config = dict(
    num_hidden_layers=8,
    hidden_size=96,
    num_attention_heads=3,
    num_key_value_heads=3,
    head_dim=32,
    intermediate_size=384,
    vocab_size=2140,
    hidden_act='gelu',
    norm='layernorm',
    norm_place='pre',
    norm_eps=1e-06,
    positions='learned',
    qk_norm=False,
    attn_scale=0.177,
    bias='none',
    tie_word_embeddings=True,
    parallel_block=False,
    init='normal',
    init_std_qkv=0.051,
    init_std_o=0.0128,
    init_std_up=0.051,
    init_std_down=0.0128,
    optimizer='muon_variant',
    learning_rate=0.0157,
    lr_mult_o=1.5,
    lr_mult_down=2.0,
    beta1=0.93,
    lr_head=0.00789,
    max_grad_norm=1.0,
    warmup_steps=200,
    schedule='wsd',
    decay_fraction=0.674,
    decay_shape='linear',
    final_lr_fraction=0.0,
    batch_tokens=16384,
    max_seq_len=256,
    doc_mask=True,
    train_tokens=120400000,
    max_steps=7349,
    dataset='wikipedia_en',
)
Each number is 200 + 20 x the weight over its row's rms, rounded and kept within 0 to 999. Layers, rows and columns count from 0. The size before them is the row's rms in percent of the matrix's.

# up: layer 4 MLP up, 384x96, rms 0.53, rows 235-266, columns 48-95
# down: layer 4 MLP down (transposed), 384x96, rms 0.524, rows 235-266, columns 48-95
up235,097,209,210,180,166,214,251,236,172,208,176,199,228,185,197,231,201,176,212,175,181,200,188,210,231,201,178,168,173,199,231,196,211,221,195,193,191,209,217,203,222,231,191,238,181,220,151,168,203
down235,095,182,213,189,189,223,192,176,199,206,180,223,210,191,200,220,188,240,190,164,240,208,209,211,178,199,240,187,168,196,184,213,226,220,248,207,230,245,202,194,155,190,184,192,183,221,181,196,193
up236,095,203,204,213,206,195,202,208,199,218,183,164,188,147,192,224,189,191,198,173,220,205,188,214,204,188,181,187,243,207,183,218,198,199,207,210,212,211,191,198,208,189,152,213,193,198,194,187,175
down236,095,192,198,192,205,196,222,205,219,218,158,190,168,220,198,169,194,231,170,204,219,242,182,187,220,211,183,208,174,183,190,154,229,194,201,181,220,203,201,208,174,201,212,216,189,202,209,217,218
up237,102,200,203,183,174,202,218,221,181,221,174,198,211,211,190,210,191,212,195,167,182,208,181,243,203,200,173,201,207,178,156,186,140,164,203,176,213,199,189,177,228,197,214,209,221,181,220,168,211
down237,109,187,176,171,205,192,205,218,171,209,182,188,183,198,217,186,172,204,217,190,233,211,214,211,221,189,205,213,179,195,219,211,187,223,190,235,199,218,194,230,208,224,155,195,189,208,163,185,205
up238,110,199,215,215,209,231,197,218,184,223,224,209,184,200,199,213,194,209,183,213,216,204,202,181,207,182,238,174,186,188,169,158,206,208,244,215,207,202,196,166,218,196,217,205,234,157,183,200,199
down238,110,189,241,199,201,245,208,194,193,192,235,201,216,189,177,205,193,199,220,192,204,191,220,201,184,217,193,163,194,195,205,234,203,211,197,188,193,165,175,214,238,193,206,203,216,220,172,179,217
up239,098,186,198,185,206,258,208,207,179,206,211,190,240,194,227,188,199,179,192,199,194,191,191,215,207,193,182,162,188,212,182,211,210,186,198,195,193,215,170,219,192,162,216,237,202,168,218,226,232
down239,101,238,220,197,195,227,192,213,193,185,187,195,194,177,211,181,216,183,173,199,174,204,206,172,201,206,218,183,232,194,198,233,197,210,237,178,210,195,188,216,213,183,183,186,213,195,219,256,207
up240,094,221,203,210,206,198,218,233,208,215,178,216,208,209,199,229,179,190,207,212,195,223,148,162,232,193,151,207,211,229,190,182,152,162,214,167,196,188,186,164,200,174,212,196,206,184,208,186,167
down240,088,202,199,207,206,166,194,155,201,188,202,184,226,206,216,187,167,219,199,194,212,210,216,166,199,185,186,165,206,211,215,179,203,182,222,216,216,206,238,223,195,216,228,225,209,199,214,217,210
up241,083,202,182,205,233,185,198,205,209,175,216,209,227,209,163,194,198,183,204,204,224,205,186,210,210,167,197,187,199,196,175,223,222,209,177,234,219,186,221,172,237,191,168,198,200,204,197,201,227
down241,087,178,207,207,206,187,212,200,196,180,200,185,197,171,199,209,237,219,207,216,195,193,223,199,183,193,182,191,215,178,217,206,184,225,214,169,169,204,207,188,177,180,209,195,199,180,203,190,210
up242,096,222,200,213,211,194,228,235,162,205,177,189,196,181,198,215,174,210,209,205,219,170,202,189,170,198,196,214,181,175,177,162,187,219,208,175,206,186,178,201,199,205,230,238,219,202,206,173,209
down242,104,186,218,205,160,226,221,210,199,212,199,202,207,183,196,216,213,193,160,203,178,195,179,175,189,192,210,205,182,198,199,254,219,189,185,220,203,207,204,197,213,203,207,149,230,238,165,194,229
up243,092,195,190,191,197,206,206,208,231,228,217,199,216,153,226,224,200,176,207,179,221,192,196,196,157,191,205,204,199,181,206,229,186,189,221,165,185,181,205,197,206,193,197,216,182,193,207,206,181
down243,087,172,199,163,222,193,222,207,175,202,223,190,211,200,204,219,199,190,188,223,207,191,183,187,184,203,199,182,182,220,185,223,246,214,216,169,186,212,203,171,205,189,209,168,180,260,216,211,236
up244,104,209,174,260,217,179,208,229,209,240,201,187,206,170,205,225,202,188,212,205,201,199,185,202,211,205,229,169,208,216,191,224,187,184,225,199,205,202,193,182,225,182,203,196,175,180,189,202,190
down244,106,164,217,196,190,190,186,212,205,206,180,176,234,201,202,203,153,203,172,219,172,198,167,214,199,171,230,197,250,225,197,225,181,203,207,176,242,175,226,188,196,209,185,202,206,189,207,189,233
up245,100,208,203,223,206,164,186,194,172,171,174,210,189,179,184,238,206,198,208,217,223,224,221,200,198,181,216,244,226,208,159,179,210,216,204,238,189,188,200,136,202,213,172,183,190,210,205,217,150
down245,109,189,190,226,174,188,211,215,202,160,200,222,247,169,189,222,183,197,226,201,227,203,179,201,200,202,170,169,176,174,189,191,184,214,228,190,225,219,170,193,187,206,240,195,227,176,178,176,209
up246,101,196,216,210,210,200,232,212,192,191,188,175,148,218,227,168,219,202,188,215,171,200,196,197,195,208,223,217,203,182,192,216,190,181,190,221,237,233,168,204,214,191,201,236,230,239,196,182,209
down246,117,207,175,234,223,213,184,193,241,201,174,229,216,204,184,165,179,220,227,176,227,182,167,207,220,217,184,211,212,180,199,207,205,215,191,232,216,176,211,202,148,207,195,226,171,210,203,174,149
up247,104,175,229,214,211,174,227,210,219,257,176,198,235,222,178,202,202,188,206,198,210,191,233,185,231,181,199,217,151,195,200,164,187,198,163,216,221,187,230,205,239,189,177,183,194,185,204,186,209
down247,094,208,222,243,189,224,207,177,221,217,173,197,174,203,201,170,207,211,192,203,202,199,209,210,176,190,215,237,172,198,180,154,213,215,226,210,198,190,210,190,195,187,197,214,228,173,212,157,200
up248,099,228,179,222,191,209,218,216,239,205,194,195,173,205,210,192,194,203,192,219,233,197,171,191,238,184,208,176,203,206,225,198,155,211,206,218,177,183,194,213,201,199,157,217,183,158,199,209,207
down248,096,166,205,223,179,176,192,201,197,196,166,191,217,236,211,178,205,195,213,207,208,238,188,206,201,177,222,186,211,209,199,183,225,198,162,187,213,202,220,234,160,215,186,186,186,208,189,171,232
up249,093,185,165,197,219,207,227,222,203,167,224,208,200,193,210,203,226,192,187,193,199,196,203,173,191,193,177,192,247,222,227,223,203,227,213,197,202,207,207,198,187,187,219,221,208,225,202,167,191
down249,099,208,181,212,214,166,218,209,231,214,200,192,189,173,180,194,209,199,211,200,187,211,199,211,250,202,192,211,204,178,210,209,181,204,175,191,158,187,239,196,186,205,187,204,159,216,227,230,145
up250,093,247,218,194,200,191,232,224,181,248,183,185,193,191,191,181,189,181,220,175,206,205,198,183,177,211,181,247,194,176,168,178,176,207,166,211,209,197,228,227,216,207,186,224,221,202,224,211,202
down250,081,189,176,197,163,184,199,224,160,186,196,198,207,198,202,168,214,207,176,188,184,190,208,205,195,191,152,208,187,202,203,201,202,216,167,209,191,208,161,202,194,197,235,206,190,202,211,208,246
up251,092,202,212,221,195,219,204,203,212,241,211,169,204,222,211,204,208,215,157,199,204,153,220,206,198,176,210,168,194,216,164,220,174,214,227,200,170,221,224,210,220,178,203,192,232,179,168,233,175
down251,095,204,183,190,251,206,179,171,198,201,189,234,207,194,164,225,193,164,189,231,219,221,195,175,204,195,191,155,206,194,237,252,218,205,182,206,225,175,177,178,214,221,195,212,195,217,198,198,180
up252,106,187,184,213,198,208,165,230,190,185,176,193,231,215,192,219,192,201,213,177,189,211,217,214,199,161,242,208,198,198,163,157,201,193,200,209,209,172,210,211,213,199,201,188,245,196,215,189,193
down252,109,223,181,205,182,216,213,204,190,205,186,231,203,187,210,197,178,231,195,176,185,216,208,224,218,235,198,242,209,257,200,216,217,244,181,207,202,232,187,170,224,186,175,205,188,195,214,231,182
up253,103,201,210,198,172,174,190,216,192,204,168,209,204,194,215,242,219,172,204,176,160,200,186,214,192,204,180,221,183,209,191,144,198,218,180,187,192,225,220,175,210,184,196,220,209,162,200,242,191
down253,110,210,155,181,161,180,225,201,215,216,201,228,217,236,179,200,223,194,233,186,198,211,173,230,168,193,171,210,200,205,204,153,228,201,201,189,173,237,203,203,178,196,176,196,203,171,229,224,182
up254,096,180,206,208,180,229,218,220,200,189,191,216,195,202,211,205,255,200,209,193,173,232,201,161,230,193,176,228,188,209,189,220,198,169,192,212,216,165,191,200,178,199,221,203,199,185,210,176,194
down254,096,204,203,208,179,190,231,202,217,211,207,196,189,226,224,215,226,210,205,200,212,193,205,193,207,216,168,232,210,194,194,194,251,182,184,192,205,158,206,188,206,220,173,165,213,200,217,166,224
up255,096,185,173,199,213,205,188,202,192,187,194,244,232,191,212,193,183,169,169,181,188,181,198,172,200,185,206,166,213,207,204,184,204,204,224,212,195,198,220,190,228,188,172,204,227,200,165,232,201
down255,086,202,233,179,182,203,185,199,178,240,212,196,151,225,211,194,208,221,204,184,238,253,190,195,207,225,186,213,169,192,196,179,197,194,189,193,219,217,195,179,168,179,220,195,229,217,232,189,211
up256,101,159,192,175,214,196,206,171,226,223,212,203,187,229,181,223,220,166,168,197,191,199,234,192,226,231,210,190,187,210,207,195,181,233,192,230,207,215,239,178,194,195,185,207,194,182,226,172,196
down256,101,215,183,199,207,189,197,227,177,212,230,191,209,209,186,180,200,211,193,187,200,227,204,193,205,221,213,259,173,189,218,216,169,159,175,207,192,202,191,217,180,205,194,222,197,207,201,178,173
up257,109,204,228,182,195,212,168,227,193,191,160,199,224,197,195,256,181,205,221,203,197,211,206,198,187,182,222,220,221,198,178,206,183,159,199,189,244,216,189,201,198,195,176,215,199,228,196,220,154
down257,101,199,188,216,184,184,205,182,201,178,193,204,218,183,218,172,197,178,208,218,182,208,162,216,242,185,183,165,196,197,207,163,219,213,172,196,184,221,173,229,216,190,185,221,211,189,200,181,233
up258,101,204,188,185,179,201,197,219,203,178,204,184,226,163,198,197,203,183,198,182,192,200,219,202,247,213,178,203,188,180,190,201,177,207,251,205,181,152,236,183,211,201,238,198,182,235,240,222,188
down258,108,186,212,187,194,201,205,212,158,180,216,185,170,176,223,207,200,239,220,231,212,213,205,191,189,170,179,199,194,217,219,181,189,198,189,219,245,204,226,197,190,173,201,202,190,193,185,161,220
up259,089,210,187,212,217,215,197,186,231,228,190,173,165,190,186,218,197,205,206,209,199,180,199,199,215,212,218,196,199,181,181,231,212,179,208,186,196,197,195,185,210,176,213,210,210,197,213,199,227
down259,096,191,207,241,174,228,218,194,206,193,182,238,179,193,171,194,185,209,191,192,210,189,251,204,221,218,244,190,205,185,164,209,192,202,182,204,233,203,242,203,152,178,179,204,173,205,188,206,209
up260,096,232,204,235,215,226,207,196,241,200,190,241,176,172,183,183,205,203,193,204,240,183,156,180,201,229,183,212,213,197,212,209,207,206,211,212,210,200,191,173,199,238,155,191,173,228,200,195,230
down260,105,182,190,144,164,220,195,186,192,202,177,179,215,227,199,217,197,190,195,198,179,223,206,212,206,180,182,158,176,220,224,224,209,192,186,228,196,192,226,207,196,205,155,226,209,218,180,227,220
up261,109,207,227,193,193,227,238,188,213,209,228,168,182,170,242,248,223,223,187,182,174,189,211,201,184,195,215,158,190,213,209,169,160,231,208,184,187,223,179,183,203,197,178,202,221,176,218,164,195
down261,114,175,203,181,215,194,175,184,196,181,221,173,169,203,200,202,214,179,196,188,171,187,200,184,209,185,158,214,240,217,218,210,159,159,214,218,208,181,170,236,200,216,221,214,230,225,207,221,223
up262,090,191,180,173,229,232,182,202,215,175,191,209,184,204,228,227,190,203,218,206,245,162,220,201,179,199,203,176,207,156,190,211,188,221,210,194,157,229,223,215,192,188,147,226,218,204,159,209,174
down262,086,185,211,166,197,185,199,207,199,181,212,190,187,209,192,220,189,185,173,188,180,187,156,230,173,175,207,224,187,217,201,158,183,162,222,197,205,200,233,208,220,214,233,161,218,209,192,228,177
up263,085,186,211,159,217,183,220,207,203,187,210,216,220,219,230,172,193,154,205,192,212,222,267,205,191,219,219,203,197,200,217,207,213,166,242,213,178,199,202,193,218,212,192,208,172,191,203,196,168
down263,082,227,222,173,220,208,199,219,202,202,183,217,210,178,220,179,212,183,204,199,237,197,192,195,201,216,149,203,177,184,241,170,200,193,225,198,205,163,193,211,199,199,197,212,178,201,171,204,217
up264,091,192,183,160,204,189,203,171,215,171,194,191,192,208,214,176,205,257,205,203,205,194,235,193,191,182,228,218,218,184,166,185,226,170,173,181,228,172,178,185,202,199,193,194,196,189,217,190,199
down264,087,171,187,230,195,210,203,217,196,200,210,224,233,209,200,213,164,196,192,186,238,186,208,223,205,222,210,176,160,236,218,186,197,197,218,213,221,189,163,203,214,206,181,197,201,193,220,188,211
up265,100,227,191,207,222,223,205,234,217,228,228,178,201,196,208,210,207,214,203,198,185,214,175,164,242,193,203,216,227,147,186,169,168,208,210,191,189,202,224,188,213,170,160,186,246,202,207,171,222
down265,103,220,206,223,184,195,218,211,193,200,199,190,229,207,201,185,184,207,212,177,223,226,226,191,174,195,204,236,185,238,241,167,223,198,203,210,188,177,161,190,165,171,177,186,191,192,203,185,188
up266,092,157,170,228,215,182,225,223,206,173,190,195,180,229,221,186,205,207,188,190,191,207,197,236,191,224,171,194,160,225,184,166,210,191,162,242,206,189,210,161,213,194,201,205,201,171,204,226,193
down266,084,217,226,153,214,182,209,189,177,193,172,231,213,191,217,212,214,202,202,194,217,213,189,199,205,228,179,196,199,205,202,230,193,178,216,170,165,222,241,178,180,218,213,212,176,201,173,173,210